From a checkpoint of a small transformer trained on Wikipedia.
Architecture: rotary positions, capped logits.
Each number is 128 + 32 x the weight over the matrix's rms, rounded and kept within 0 to 255. Layers, rows and columns count from 0.

# layer 8 MLP down (transposed), 1280x320, rms 0.0441, rows 127-136, columns 160-319
[[165 155 206 150  91  61 144 148 185 133 134 123 155 134 132 123 140 200  80  70 203  94 166 126 178 141 159 152 129 179  57 142 131 144  89 162 127  90 170 122 145 179 136 116  72 178 143 176 161 120 150 134 155 141 125 136 203 190  91 139  56 167 139 129 121 151 102 167 146 173 128  84  69 138 163  92 133 138 109 138  75 102 110 133  89 215 138 144 112 149  59 174 119 192 136 164  90 132  98 131 158 111 149 109 120 188 126 170 192 158  84 133 113 123 134  81 109 173 134  91 138 188 108 161 163 157 154 125 146 129 191 189 187 134 156  98 111 147 117 150 116 192 179 119  85 193 172 168 137 162 125 174 106 144 123  74 190 128 127 159]
 [242 142 112 122 104 176 161 140 158 154  90 140  92  88  88 187 102 160 164 173 176 131 170  73 147 154 144  89 117 145  91 116 164 170 114 113 116 155 131 138 161  14 147 135 112 107 124 135 138  80 113 156 184 125 145 138 136 119 129 126 130 165 118 128 182  86 166 134  87 127  69 119 138 112 116 146 154 138 133 169 118 138 139 114 150 131 112 156 164  60 106 135  89 142 160  95 188 185 108 190 184 172 246 141  84 131 140 199 169 187 126 139 111 104  95  74 112 125 121 100 106 120 141  92 128  70 112 131  86 168  88 149 113  85 136 100 116 119 147  93 148 165 121  54  83  89 160 131 169 205 157 130 195 115 120 158 161 183 151 106]
 [139 144 136 155 102 154  89 112 177 146 141 170 135 126 125 154 147 126 135 161 174 140 149  69  90 137 127  53 128 128 102 213 122 103 143 175 182 101 175 173 100  89 113  94 117 155 158 157 160 152  79 185  40 195 142 147 101 112 152 167 118 151 164  99 181 192 201 106 140 163 144 137 128 121 122  95 166 146 121  82 174 134 154  82 202  95 165 148 163 146 145 162 124 117 131 105 163 109 161 149 111 122 131 152 138  99 146 101 164 182 160 157 146 135  85 167 134 181 108 123 122  97 143 135 158  95 118  76 129 142 138  75 127 141 119 119 116 196   0 108  84 174 167 126 152 150 146 107 107 154 127 152 197  68 106 167  85 146 106 128]
 [159 107 182 139  98 134  96 145 127  91 151 105  63 121 126 132 112 167 143 149 196  99 215 124 135  50 171  96 114 121 135 146 126 115  89 154 135 112 120 163 101 100 129 147 116 118 110 146  65 118 164  77 115 123 161 136  73 125 175 135  16 139 134 154 124  82 146 138 143  86 106 146  65 124  68 152 172  88 145 129  88 148 124 126 106 121 121 173  82 100 173  91 151 164 155 171 149 108 144 168 155 114  86 131  77  62 105 158 136 137 114 121 120 127 134 130 116 162  61 151 134 169  92 121 175 131 143 105  70 153 102 154 119 116  79 113 105 146 120 140  88 110 167 139  94 117 137 121 125 159 110 122 113 110 155 121 183 177 105 131]
 [170 154 152 144 100  67  79 135 154 151 142 135 140 103 107 117 159 121 182 172 136 127  91 126 136 108 112 237 143 111 118 104 117 113  72 123  75  89 152  60 149 144 133  68  88 142  82  67 136 155 140 119 117 110 157 137 160  94  77 147 116 138 122 168  80 146 135 152 122 163 169 156  58 158  85  96 123  96  80 160 167 127 132 180 112 117  93 113 150 174 115 136  70 168 143 104 151 144  97  95  98  60 131  81  90  99  92 130 119 132  69  95 164  62 153 148 159 172 104 146 128 116 123 139  83 137 157 110 108 117  94 171 145 147  96 127 100 120 106 165 134 150 111 113 188 142 134  70 151  98 136 146 156 202 143 128 129 129 183 162]
 [116 130 147  78 183 149 106 143 111 128 131  98 170 131 129 122  76 133 175 167  92 161 143  67  73  91   0 108 137 149 134 166 127 125 129 166 155 122 141  99 150  95 117 182 149  77 109 153 114 129 135 135 195 177  82 168 111 163 109 112 144 148  97 144  96 167  88 116 136 167 162 111 130  99 167  93  95 131 150 103  83 123 117  82 181 151 163 123 140 142  26 132 157  61 171 107 170 107 141 117 134 128 154 162 134 115 172 109 110 131 159 160 196  82 198 108 112 114 101 154 148 146 150 119 151 120 168 124 118  91  88 153 109 147 165 120  74  68 160 161 157 188  93 139  86 154 126 133 152  80 114 133 206  97 104 130  92 125 122 140]
 [137  96 134 111 145  92  98 121 166 135 145 138 104 108  80 102 134  87 144 116 110 108 159 168 120 179 102 137 180 131 118 137 136  93 101 130 217 194 168 163 113  89 111 145 171 129 200 125  75 130 146 144 104 127 134 166 174 121 134 140 174 124 105 145 100 131 151 143 158 159 131 139 110 115 179 122 165 216 168  79 133 197 108 129 123  63 158 108 130 148 111 126 179 118  85 112  89  98 140 131 106 132 102  92 142  77 153 119 116  98 126 135 138 185 139 133 118 105 138 163 156 160 131 152 171 119 144 138 118 101 145 103  96 109 121  86 105 113 190 183  96 136 149 153 122 114  95 129 119 143 154 112 168 129 108 166 169 141 123 141]
 [116 134 131 106 104 151 133 135 159  55  98 122 104  85  54  86 143 176 139 144  99 109 149 126 119 200  97 113 156 145  87 176 105 156 116  94 133 130 150 113 149  85 126 111  92 135 144  70 128 148 150 106 110 150 104 114 108 168 149 143 129 133 144 173  57 123  93 112  77 127 128 114 147 142 126 118  38 147 118 140 151 116 135 100 136 118  71  97  98 157  91 112 114 135 147  83 131  93 151 122  84  88 107  71 128 106 120 156 154 116 108 168 126 131 132 187 137  96 105 119 119  90 163 160 128  97 152 129 131 164 136 108 117 107 130  71  54 140 108 103 115  92 153  86 177 127  43 133 139 113  93 109 126 171  89  80 141 144 196 103]
 [154  55  88 127 101 114 169 108 109  96 101 161  67 112 119 161 125 145 101 153 179 133  95  90 190 181  81 135 130 144 131 156 156 153  99  94 110 127 168 103 103 160 129 141  93 136 109 182 150 135  98 101 138 149 109 114 120 117 150  89  91 131  94  80 111  87 126 133 140 130 144  88 130 107 166 120  90 135 139  86 124 104 160 129 100 126 137 142 174 164 113  83 140 224 177 134 114 124 130  78  97  72 107 141 160 169 113 105 132 122 117 158 100 189 117 147 110 157 145 115  80  65 100 181 120 154 164 141 148 135  86 128 144 149  80  88 159 134 111 116  93 139 111 177  97 147 104 121 136 146 106 168 171 161 151 112 147 149 194 107]
 [ 68  85 136 137 151 174 106 141 139 122 142 151 132 122  93 129  89 123 167  91 151  94 123  73 160 168 161  93 162 124 107 108 133 132  80 174 158 116 140 156  75 112 168  77  77 138 135  94 111  53 137 111 154 227 151 161  74 206 167 170 147 111 128  78 134  97 168 104  28  91  80  47 157 124 129  95 161  82 142  50  87 158 157 106  86  98 147 149 150 118 111 111 100 109 102 204 121 163 136 117 121 148 124 141 132  87 134 104  69 147 140 129  87 116  76 196 106 126 149 140 149 138  51 112 125 181 106 144  62 126 120 112 165 152 167 162 128  78 144 180  79 110 121 143 101 119 127 126 137  46 117 136 130 124 129 124  73 117  56 115]]
# layer 8 MLP up, 1280x320, rms 0.0879, rows 128-137, columns 160-319
[[212 170 134 155  72  83 128 140 156  67 181 170 198  94 116 106 108 135 169  96 163 154 130  84 195 148 148 129 165 166  85 119 113 165 104 116 134  77 152 192 204 151  92  75 124 137 144 162 118 165 130  90 150 144 125 134 181 114 179 124 144 153 149  97 103 170 162  62 139 120 102 186 123 173 165 117 142 149 157  97  81 127 117 141 175  83 166 120 161 132 129 170 177 140 103 210  84 128 117 133 115  79 172  95 144 147  89 127 101 142 120  99  96 124 170 188 134 146 158 116 125 118  90 148 147  90 129  87 139  96 160 123 106 160 104 100 117 167 131 118 154  68 190 137 128  93 115  74 111 141 205 141 118 166 154 136 122  66 132 152]
 [118  83 125 101 116 148 121 134 123 121 172 135 117 146 123 112 178 120 153  76 101  94 134 112  94 114 183 191 167 132 136 101 146 168 140 150 185  67  76  97  98 102 161 150 138  89 106 183 170 113 140 171 130 125 140 138  81 100  61 223  80 150 184 115 148 133  72 141 180 139 147 102 146 130 183 131  54 117 180  89 176 142 147  93 106 136 157 151 118  92  84 136 131  71 112 107 104 134 161 102 182  85 152 105 104 105 142  99 158 118  93  80 143 180 126 169 101 113 115 156 123 151 131 155 126 132 108 180 133 153 185  55  96 158 135 149 154 138 129 108  80 103 124  88  70  85 134 169 121  64 134  84  61 179 164 150 139 106 142 152]
 [204 129  49  99  25 165 129  96 116 116 136 129 133 101  71 124  95  80 154 108 148 187 155 136 116 148 122  77 165 130 226  68 132 103 111  65  68  70 157 114 188  91 104 116 152 121 133 131  87 123 177  92 221  82 101 122 204 155  90 153 164 135 118 130 141  91 101 111 204 132  83  68 106 124 132  94 120 164 207  99 158  61 137 113 131 140 159  67 111  86 184 203 107  87  74  91 151  89 161 143 117 140 132 169 153  87  52 124 176 115 139 116 114  99 126  60 126 153 126 111 108 140 128 180 123 171  86 137 167 129 126 130 148  91  93  80  90 190 129 118 120 107 109 147 122  59 128  88 131 155 126 123  97 193 139 129 106  93 143 143]
 [101 176 124 138  90 150 218 134  63 114 126 112 139 105 111 144 167 120 188 161 118 148 104 130 110 142 132 131  96 133  86 110 156 171 126 131 165 146 105 184  73  84 139  74  96 186 120 111  83 109 155 114 151 101 197 146 110 164 217 127 149 117 135 125  70 103 148 150  89 169 115 167 122 166 148 101 111 125 114 119 114 112 135  91 124 141  53 175 115 158  85 101 179 145 118 114 197  98  74 145  41 141 123 101 142 113  87 111  66 144 133 128  79 116  96  73  99 180 112 108  98  59 145  95  59 121 149 139 115 131 170 131 126 145 122 113  63 104 158 127 155 197 118  85 120 113 119  98 144 131 144 148 107 142 125 127 166 110 146 157]
 [ 98  98 141 145 139 158 175 127 134  88 148 152 110 129 108 112 121 167 133  68 129 134 125 146  85 154 112 108 136 112  92 150 120 158 140 140 134 133 116  60 145 102 115 203  85 107  85 131 130 163 170 190 117 150 160 101 115 181 135 133 132 106 148 100 107 161  97  93 122 182  67 109 171 124 180 113  95  91 136  85 183 106 114 179 113 127 125 104 139 157 126 123 109 115 186 119 103 141  94 111 132 113  77 143  99 130  98 114 152 115 116  89 114 195 126 177 102 208 126 137  79 120 115  95 139 121  41 185 152 146 167 107 124  97 123 108 124 147 147 125 167 170 172 124  99  83  66 177 122 127 142 136 101 152 124 100 151  90 107 113]
 [116  94 172  99 137 169 117 100 123 133  85 152 174 134 144 149 147 111 166 151 173 133 140 133  98 146 110  88 110 144 200 123 167 115 126 191 141  95  97 121 159 128  63  89 183 168 140 128 102 144 130 100 163 155 171 120 132 107 136 124  87 144 140 105 132  93 114 150 137 126 187 111 101 164 112 137 157 128 123 136 135 138 163 154 124 139  62 132 110 183  87 154 125 183 148 184 117  74  74 103 145 139 126 147  73 177 141 135 102 127 148  91 124 149 136  76 162 169 142 153 138 134 103 123  95 148 110 140 127 136 197 170 117 118 111 103 143 195 160 101  69 149 130 117 121  97 120 124 133 169 116 174 138 147 100 144 154 161 115 140]
 [108  91  68 123 114 108 137  83 127 135 115 170 108 132 108 109 128 106 145  91 136  87 143 132 142  60 118 206 118 119 102 155 130 136 124  84 162 112 163 179  91 205 135 132  60 139 123 169 166 144 111  68 135 140 113 144 188 154  92 111  91 136 134  71 166 151  98 150 142  87  90  73 145 103 132 149 126 102 107  97  88 131 142 152 225 160 137 100 137 161 142 132 142 124 135 133 108  93  99  28 172 151 153 152 105 164  76 103 162 160 150 162  94  98  64 110  97 114 128 177 106 100 149 107 194 146 122 110 162 107 126  49 144  97 165  75 154 137 125 137 139 148 120 108 114 108 170 111  99  88  63 106 152 137 120 165 151  70 100 140]
 [ 97 142 150  93 181 160 134 134 119 102 146 135 146 160 144 152 110 155 187  99 165 123 136  97 100 119 159  96  92 127 128 103 153 138 136 151 104 146  84 158 107  86  80 171 147 153 169 155 135 125 132 102  74  65  99 113  83 104 147 131 130 109 114 159 139 155  98 148 146 129 126 123 128 166 148 143 178 130 172 128  98 196 128  97  64 123 163 126 157 148 114 112 136 150 180 121 187  88  70 186  53 144 129 171 172 135 102  83  87  87 135  98 110 124 193  85  94 119 167 118 158 110 147 145 133 111 151 143 193 154 113 163 211 142 203 143 121 107 173 171 111  93 120 131 111  74 116  85 173 160  67 153 126 149 135 129 139 143  87 132]
 [121 177 140 139 129 131  76 140 148  91 149  85 169  59  84 147 115 118  70 125 102  72 153  83 142 150 112  79 111 125  78 166 131  94 205 115 111  94 101 138 123 156 116 137 123  86 112 111  75  69 122 113 145 120 155 129 132 111 163 117 140 128 116 117 170 182  77 127 175 189  78  53 160  79 108 129 124 103  99 135 109 200 163 149  95 111 130 144 134 110 127 110 188  87 146 118  63 111 137 125 126 135 113 198 110  74 129 112  57 134 137  89 149 162 147 141 131  64 135  47 106 159 115 156  80 157 170 125 122 147 138 116 136 132 140  77 109 109 146 242  94  84 107  95 148 138 101  65 103 128  87  94 105 111 147 132  69 154 155 105]
 [159 147 138 177 128  85 134 141  89  86  76 133 163 106 139 156 115 105 107 101 142 213  90 150 119 173 132 118 132 148 138 132 147 148 172 110  82  98  89  80 132 108 193 187 161  61 148  94 162 121  81 162 105 158 126 140 153 126 103  95 168 113 126 119 148 117 211 203 115 177 166 168 102 170 144 122 103 142 167 152 125 117 152 129 141 156 230 101 132 109 144 193 121 142 151 131  72 137  99 170 167  64  95 151 133 113 117  90 141 102 132 137 152 103 120  96  77 142 176 114 199 113 129  87 108 118 133 136  87 122 151  45 179 178 106 154 162  81  74 130  98 135  93 125 128  91  91 103 160 124 106 100 236 123 121 104 177 154 133 140]]